python train.py --num_hidden_layers=10 --hidden_size=64 --num_attention_heads=2 --num_key_value_heads=2 --head_dim=32 --intermediate_size=192 --vocab_size=8192 --hidden_act="swiglu" --norm="rmsnorm" --norm_place="peri" --norm_eps=1e-05 --positions="rope" --rope_theta=10000.0 --rope_fraction=1.0 --qk_norm=false --attn_scale=0.177 --bias="all" --tie_word_embeddings=true --parallel_block=false --extras=["capped logits"] --init="uniform" --init_std_qkv=0.0523 --init_std_o=0.0117 --init_std_up=0.0523 --init_std_down=0.00675 --optimizer="muon_variant" --learning_rate=0.00469 --lr_mult_o=3.0 --lr_mult_down=0.7 --beta1=0.95 --lr_head=0.00741 --warmup_steps=200 --schedule="wsd" --decay_fraction=0.715 --decay_shape="pow" --final_lr_fraction=0.02 --batch_tokens=[8192, 16384, 32768] --max_seq_len=512 --doc_mask=true --train_tokens=82120000 --max_steps=5119 --dataset="wikipedia_en"
Each number is 128 + 24 x the weight over its row's rms, rounded and kept within 0 to 255. Layers, rows and columns count from 0. Numbers have three digits each. The size before them is the row's rms in percent of the matrix's.

# layer 3 MLP up, 192x64, rms 0.314, rows 98-191, columns 0-63
106:130090151141174149126125137130121155146158137151122192120094079136124151082131108158130097116162171146098157108099122142127080126135116100158100174163112125139135145126137137110135135135125142
106:104143116133177168130134180157102159117127133154102181139119138152147128115114104105125168130114125095164139108119141134134093142156119130140148171135107087147141144138127144087131081135156170
116:141114114137111115131129128070126107128109119127120118104151111141163093168169155092162117114132099112087115147135137131129123098120117101171088120116156130097157077172105110103111116149168150
087:119078103164158119135137155134113158104105139170096136122099152140143078141143101122137137139134091141109103143081132102168143100151089136124138135132144147122108149132099106145131083167087151
120:144200136132095139114081140108139137111130124119109126123111135165102131123118140151163129134148141138115137125078139141120122094162081168192122116141146107141132126134115092124106156098176108
106:122104085122129127162144136153133124138099140142160127128139097153105102142100128086144132132108102129118128077126151138157176116076140154102143133114142174135190136082158115138152117113152152
108:140111130162167060115103135104158125129124124142094132151126125118162119124143082121138122145170134072148118128090134121135155106180110149149140086135099173141158130151167138121136134134147115
123:117150130130141105065095098125169126121130175106113144113147155118083140138102159158118110114115146137137118136092129065133145125133105133113079149117115145154117104123108099171147140146168140
090:115124164133153150103153124120084148093099173118164098134123120176097141123110141144115134141170154083130093157155168141109123143137122119113141129116139091079133142142131120139122189099130124
116:118110097090110145101147131130102135146140082158149114177144167125095140137168112094155131152148147141088089168102098135119085158124104127106104150102138103127145137101156144110103116115140150
100:141122139136150131122156141104131074135132108174119141104124124126133120132136133102116136117124161167136131153094117144160148136108172127156126083143151185133120178107149123167099092086093093
107:155104077129117108110142115127178123130124148174136129136109193109127097175154125107117117133085171128137155086085149132115100158131133122099136145140097155113118149148106148117145133149135104
112:119100163101115146116145079108137134081126139103133170142115119135169140121084139107094110120158147180157149122103102160095131120107143078150132153096161153139112131136126105140127163105110133
096:126118115124166162123143159135148136150171177131152121140141106157099117156122109178156101090131141089134109113121122150142114104162098151158092094159136125099111132083102144148116087139142114
107:140121157107098142129156151088121091158131148158183133103125107155143158105147127130087129131150100148112164131108118158104134178159142149167112125143173151113150128125103090157155148128109116
085:138127080143145052121145111114126123138154159141109175141149190147168105113166140127091139137091118108145119107100148133144126130111133083161149130117119150142096099129156123109138136116139114
113:125150138115141194154151111154118115128160131123087116128085132127131139103164122176139131093112156128098167098108122125108115115131134138126083109069164139136157114133093115122109129163094149
103:113138102185094143158141105093114135130126192152132147140148160118127101141110132141143090151158130138121095085113081133112132139104140109121093138112130158109139127128135116139177186108133110
097:165147122177137148140127079143144174102111140125123128076114142133137131123129106130128138113077115145140146120088128087132183115142098107136141117136158124169162118116097122135137171074119117
095:114091124124141130102122146101101130159112081145165127163125126120132128104116117100134157153135090114149099157137145082136132148169125162101153104149180090095118109155164114150108104122150093
101:118104124120162115097147121148109155162140152121165162127112146128128167171117094139125105110123128098075152133174136150130075162123144167131101123098094135121096117098154109105125164148111139
103:178125134130068148128178147120093137099173149144137123080094159118132123106118167090128101117102105152125125147145129169125104102151122134119111114133148141107134127110081140102086133114139144
094:113111092141162147137154132156130122123091154099110143119125146115127131082087086134128107070166137109118127121164109112086126125131142111092144099130142133133145179105147125155140126184149091
123:064085105140101101162126131135127149142109134165123123146124105091142101123106121122129133117146140097094137092097100100109158135151104115095140116124148156141140093132181158161153123129151174
116:130118128108123178100122133130111155126133078118130163156100167135077099106112102125120099130128138152088158153120116112132098114122169129116150189166151132111116136129125088091123168123107144
119:128126147119131126150104109168120159151103154122115119144164151111137172127129149079090136149128156080147162141164115124096134154124101143167189123134105120104112160133065132118127117126123133
097:143075157130149113124092130130127132130142123161147116124124122162102129134107137113144144142140128092137161160158119113177112145156123175067125116120096143140146097156197110120103103126148098
097:178120142116121148118133147083092169111097139111133138123139152112116136130096146100148119145134147118162156183100141098116172129135150121091122160119134123140141139107161060094127137127135087
091:132109148127086131120135132151099138135109108155091082159154122129148161107107129138172129140129099124154109159182180128098153172151104099113109106147139154092113122093130155150132106136103117
120:154099166119115150124146135162128112118131142116099114146124120165066117110111138136138133175111125094085131093169136133121160112154118112158160157091115146105161170123133172154156158132134132
090:096120070127127129173094093131156126103143129099101141137124080140138121127150087097169098119103136110111118127147121145156142167178098127105135154144113138127125110104104156104103109103161156
103:136090178147148115144159097135128142139123167110124099146115167128116099104139122145156153114102139162154149136148126176175140113080138136096148136134079113135156146129112100087115117134147090
102:121103074158169171127129140089127162096155140160160154141163120136100114167130149102129130138115110124097110118087130085136122167136094116118128085131140114133105103111093127156157131116142100
101:162137141151078105075126099146121125103132136126156154127127144160084112117124143051117155126130122130113083121118147138138116150152113120149084161088138104140109114107140096111140162103144123
104:137112135140146126088127140179176147168089120094106168144111080162123160128146110117134161124127112140124122143133102178133135136100155124130093126111096104142176132158135108172148138133150123
093:108119153154150113116113141117139134116096128152152133110177151138082137149126137116108084165154109145107087148094115135122120152130140170120117146107059171123106161123137144093103148091137138
097:189134120086086109092152130111132132141106112126121113139096103096111144126115122117082153124096128166167113110114140151123118089112105137150084091103155127087108128120166142120102158154137143
088:054154139132136099115126165150094104138086129093133141120125093169137149108148123122151156155141125148150091139138150087104124130148154108147108155126164126152135115096097138139166102137143096
104:115126126152139141131142111126106148103139108138142172118146141151139191097146115151085088183087111117154139103078125139132121169117106142118109162116099163125119148132123101100128158162132157
084:121165140118147115116114140131096122134122140122103128110098153164180142128086139192115155100121073138129118124143110128135093106113142131160133092161118133136145138127162073145159098122094102
092:119097122091132117171140096114153130103088145115129077132147110094111093145139127075129133131123103127143092116144115149119153137120089099162165114135112146131110106123162128087160087118174143
081:119152119163119121147156116195100148135134156145125125087164108143110143166095187113149135120131129137149115136140112090140120105120103133146138095110131083089149146120120106111150113144143188
103:102122129135115148111118135075140147127153160167098111133144141063139114110155107138141121132108133145130116153182140152194091138125129111130150083102167094116158130136143101116119124154105127
100:113137113121149135141168165102106107130131154080116104124094149148131130124114154183176082138144140128146090109120108101123135129151150125109166086116163131141142104103086143110141159093119103
099:162130121121103116124144122125164112160150150174150106176115130116143093154099112159144120125087099148104095113131129088108112101128169071127093124104133086118144095126121117103098145122133099
084:153159168149142139177147176152111112090114153134126133122109136133148130122106132152154149108134142139162186126149096137128120108100137152136113129138092142153100127151170086163104168102115158
092:116095130150148148143120140103118139133155099183137149146121094137133085167125130166179157115159123091126104135128158132151122139136146090137099100133098105147120101131137156099114100135063139
098:183118133118145120125140159125125113132141147145154137117116176118100143144148107107133068130145142081136111160152176170106101134087131111119100109149088160093136096126170129109130147139119129
110:118181136130138132086123121107179147156121157127100169120118118095126131156133142099130094139137169133119158110089109124151129173154150157102143103133089111126146100118093090131174153109119128
098:140136118137172163073125143127133146150119141086116128164148112170092121155153110147132180117137082131115150124114153131142103117104138119119148148068072111116123156120126132135089162130132142
091:134157117135169095099114158114150094119127151112087140119136098144156113115146135125116146147120165130117134092137118136147105103140090135127089145082166110178164138130141168111163145110074142
119:152131085135148138150111089143127157130143147128075130152105154136121126178126066102124127112130107151131107127163122168132127123145164148105091135168152111118115147122161114192123151151126111
090:104094121127126133122087114071120147106130083104117096124105162080152097148146123113154140102132151139189125106099146110146140131132106131086169131161152131144143135132099127133166094102134133
112:109092141105120136096097122107144142131128140137086151129190121097118132124114186080116118139098120141139153120150149127109129144129136114126098132122150135146101085097177125160182148127171124
101:131111100130117103149119113113103132154171162121163161129123135152107086132129126141124180118141122093107111126138126139162095099124117145114147141126083107107114156114178144159183070103120127
093:133132099156108140115104142155135104093128138169114072117109137137130112153101130124139098150128192082130084130116090140145089153134095106118166145133144161127139173093116121108102137122115125
092:100128139149130130141107158128116099125077150155089095099111134091128124106134159114131152102090123189107139119101130136106145139125112152175116108092115096163148090145113145178120147110148126
098:144103119137106091112152118110162151106150113156131154136132187176093089137132143088109118127153148136105162157126141158111121115091152138173134127121106120124136096092109063146140129117120131
106:106136154138143178129168105163127133106127108141132131127140116081133135100152132139174166091124110112121096138072162120160133132118136123123092158117113136164118176115116130104090091163128154
090:107126113124118128145118128121171080149116150088147140134140070116115091121137086156156124087133127116103141125123123156179092144149091101135145163143103104153132128166140149096135144101168142
096:159162124128118145119106087155133148090119115147155124125130144118143137119136094097128116124140096083149132132173127162116140117137102140103081145112095085158147178152147100106163142119078100
088:124131146132159125150123093122109121109110182094120099109128162170143151121124113144071085109125102082146142122152129153114128100151150085165108091139141103134125143139130135125113165093165102
095:119144143135114118125100196131143112107133147107127171125166130160094148116152123118135095068156145140149122173107111120102114148116150131149108106124150096126145182107122129089094101147138152
097:120118136105122169127126108138096148132150147148083115144100154145117090118162146134167135096108111113115131092111102124117115184086135151107111122099101166185120137176121157129155128121125095
113:157138102130180114137105143133114115138086067127125124120097150118154122076108137126172127096159144143139140113154122139126132170137120133156143088099150106127135137141138101099115066167133110
091:134110125146104122154127101177150141133098104138110100118137139104141121159122154121120148114132144128167157120118112147105186121136141087140111087147139177120166152103112146165138081112107074
099:155126140164086131121109133103139140186054139128128122118090120143159131096138124148132107113148112160128105173136134100148134089099145148118153114122096134152146120099148171091117134112123097
113:164149141109122115139145121113161138138162170116133109127121072150118082108125129137125079120133160160100135114137182118134143112150138129114137121095134139164160114124126129090152106136125050
092:106139058123138126141131097105133140138100148119140124103110118119131157112144122135145112144063155139157138110112095165122125126117116069130111121125105143149084128136137131179153160122184152
101:138121125114151147079123150095164116140151097145146127148087108141158143187113127127105143137083128081163100111124148155132069091125121109091137139120120146108137119101157151100105107129129135
099:127105106104139149136155178128131166165100122147080110144116176069139137101127126131116101135157136148109141125122140149126139134109181132110095098088122119129127116084155109154120115149080120
088:105121173111153147142139147066105140127102144129135129118160129129122064112098180160089159142133137112156146153127130123110164128126145102099136147150140139138129147078178110132148117110134103
089:107132140103118113107133173157096123158130100142163085100141164113120154101131138123110175153131125095115121130123166112094113082115139093127131138100158146147100135171102090143164093155137114
100:120122159123094140164112146139143126104088138144154155152137106134114133074157115158126097135111123123098112186123134119177153148164120169127139117093132123112128085120155153110072113124154145
087:163131118107141125110129127150168133101132113104107135148124129173045074120152119131125118124112158146111151122121116156119121143096132147091132152149106137127137095088152168079154128097130150
119:168169111121162177147113150121134095144115119117135093086146105080152132157122136106154132127133172127086169151110136128099120170130148146113149149093133175141146121113098114134120153149141146
100:121140153130147179156101130116160086103144133142115106153096117168131123151118148153149107116146102099076146119106113085154162120146147123118067135098115122139118105084150153152114112136154118
106:101119140142151115103112137107118139147097087157116193126120098140117118148135069142101128138141109124166126155121142097173121104134105157122144131162123099093143115123159105074139128112160096
118:104121140151100139114054112129110139134148114112147087116099110102174161110102133122077135129151150141153107106143108143160151100133138112148111094148153127161131156138077098107117133143108105
106:115108102121147153155136137121126162136124144159144182152090106132116118121112180114121090166131140142155119120113185140132173138130129110185138120119154112153112103107152165113111106087123155
090:170108136133154113132131189152118135126136158135113104085086125123124155075124150155069116133117109103109115087136144138153133093111115117123092136108118163152122141136150136176172126108126125
090:156112091173097147163145121127157140099114115173109151158093125101141119071116176156146133133157154123108111138117125146086133130096152152105145135098136143119113131106160133118087147104111102
092:115118132164193112122113113144153170163125129106125126094139115147135120127126132174156113137126084120132160177146113109147100094077108112146117162110145136118117146083115154107131122077124122
086:096139112117106116081127164118099157161130114154106085081169142135156135124105122131079075124126138170146155124104138093114141086133144149116155113132140111111110152128137089141121095157145132
099:105105101153172135105091178136142136144130147119155108114070193142113107137132134124098125152109107147094173149129133146132115131145096155121143106110172165110150139141114149121123149168124134
102:095184178104165138125100115161138081125137101114087127158153124114112127129145141119116164102112123126124092110142179130127134093135123120133117143125172144088112158105104090112123118123146169
083:176120114089146146136133126151140120104103096135103093160144110162091099118166104137142111116156133125092121151117101074168171117126131129125141100144119126155119130097108167160128078119102126
110:112125126127127110128155168141148087126142143111185121125138157141137091140136114100091138125131120134160099168136167115141141142122124080143146100164133120073144152147078078132109095156127134
086:129153119109117148110104118147097123118100138183159150138131159099132128133152176173160123106156124179103075152113103116129109135131129159131155122106100147122175121140085120102112153140151142
091:123111127144146146127108135156143139099115175128098115139182155148110119188188150119128099159096153102129126136110106160146165155137077136111148135123170140121147103112103112119128117100115113
101:064105092148140137153144136112107109156112139086092122130148108152175098135103134110136142125148114150144103104159131128140138079122159105110089129140134096120122107146158147110077118164141097
099:096123163116120136140119172129088126135132103122129182138179148122160135173117076137114102116097175124141101133136167146184168116139155132140126145121126155101117131133115158116146147117151142
118:119149128095131093113167140080162162145093130095101160147131110115107166152120143158096157150124140088089188142138132120145119136103116136093144116104113112131155128125124158171148115102121144
096:164182139125105129131112147121094101117149132140122161153204131121087157149111115106147085136138128114142136117108136109067123143148138099133161120133109150175147149092136100134136115123111106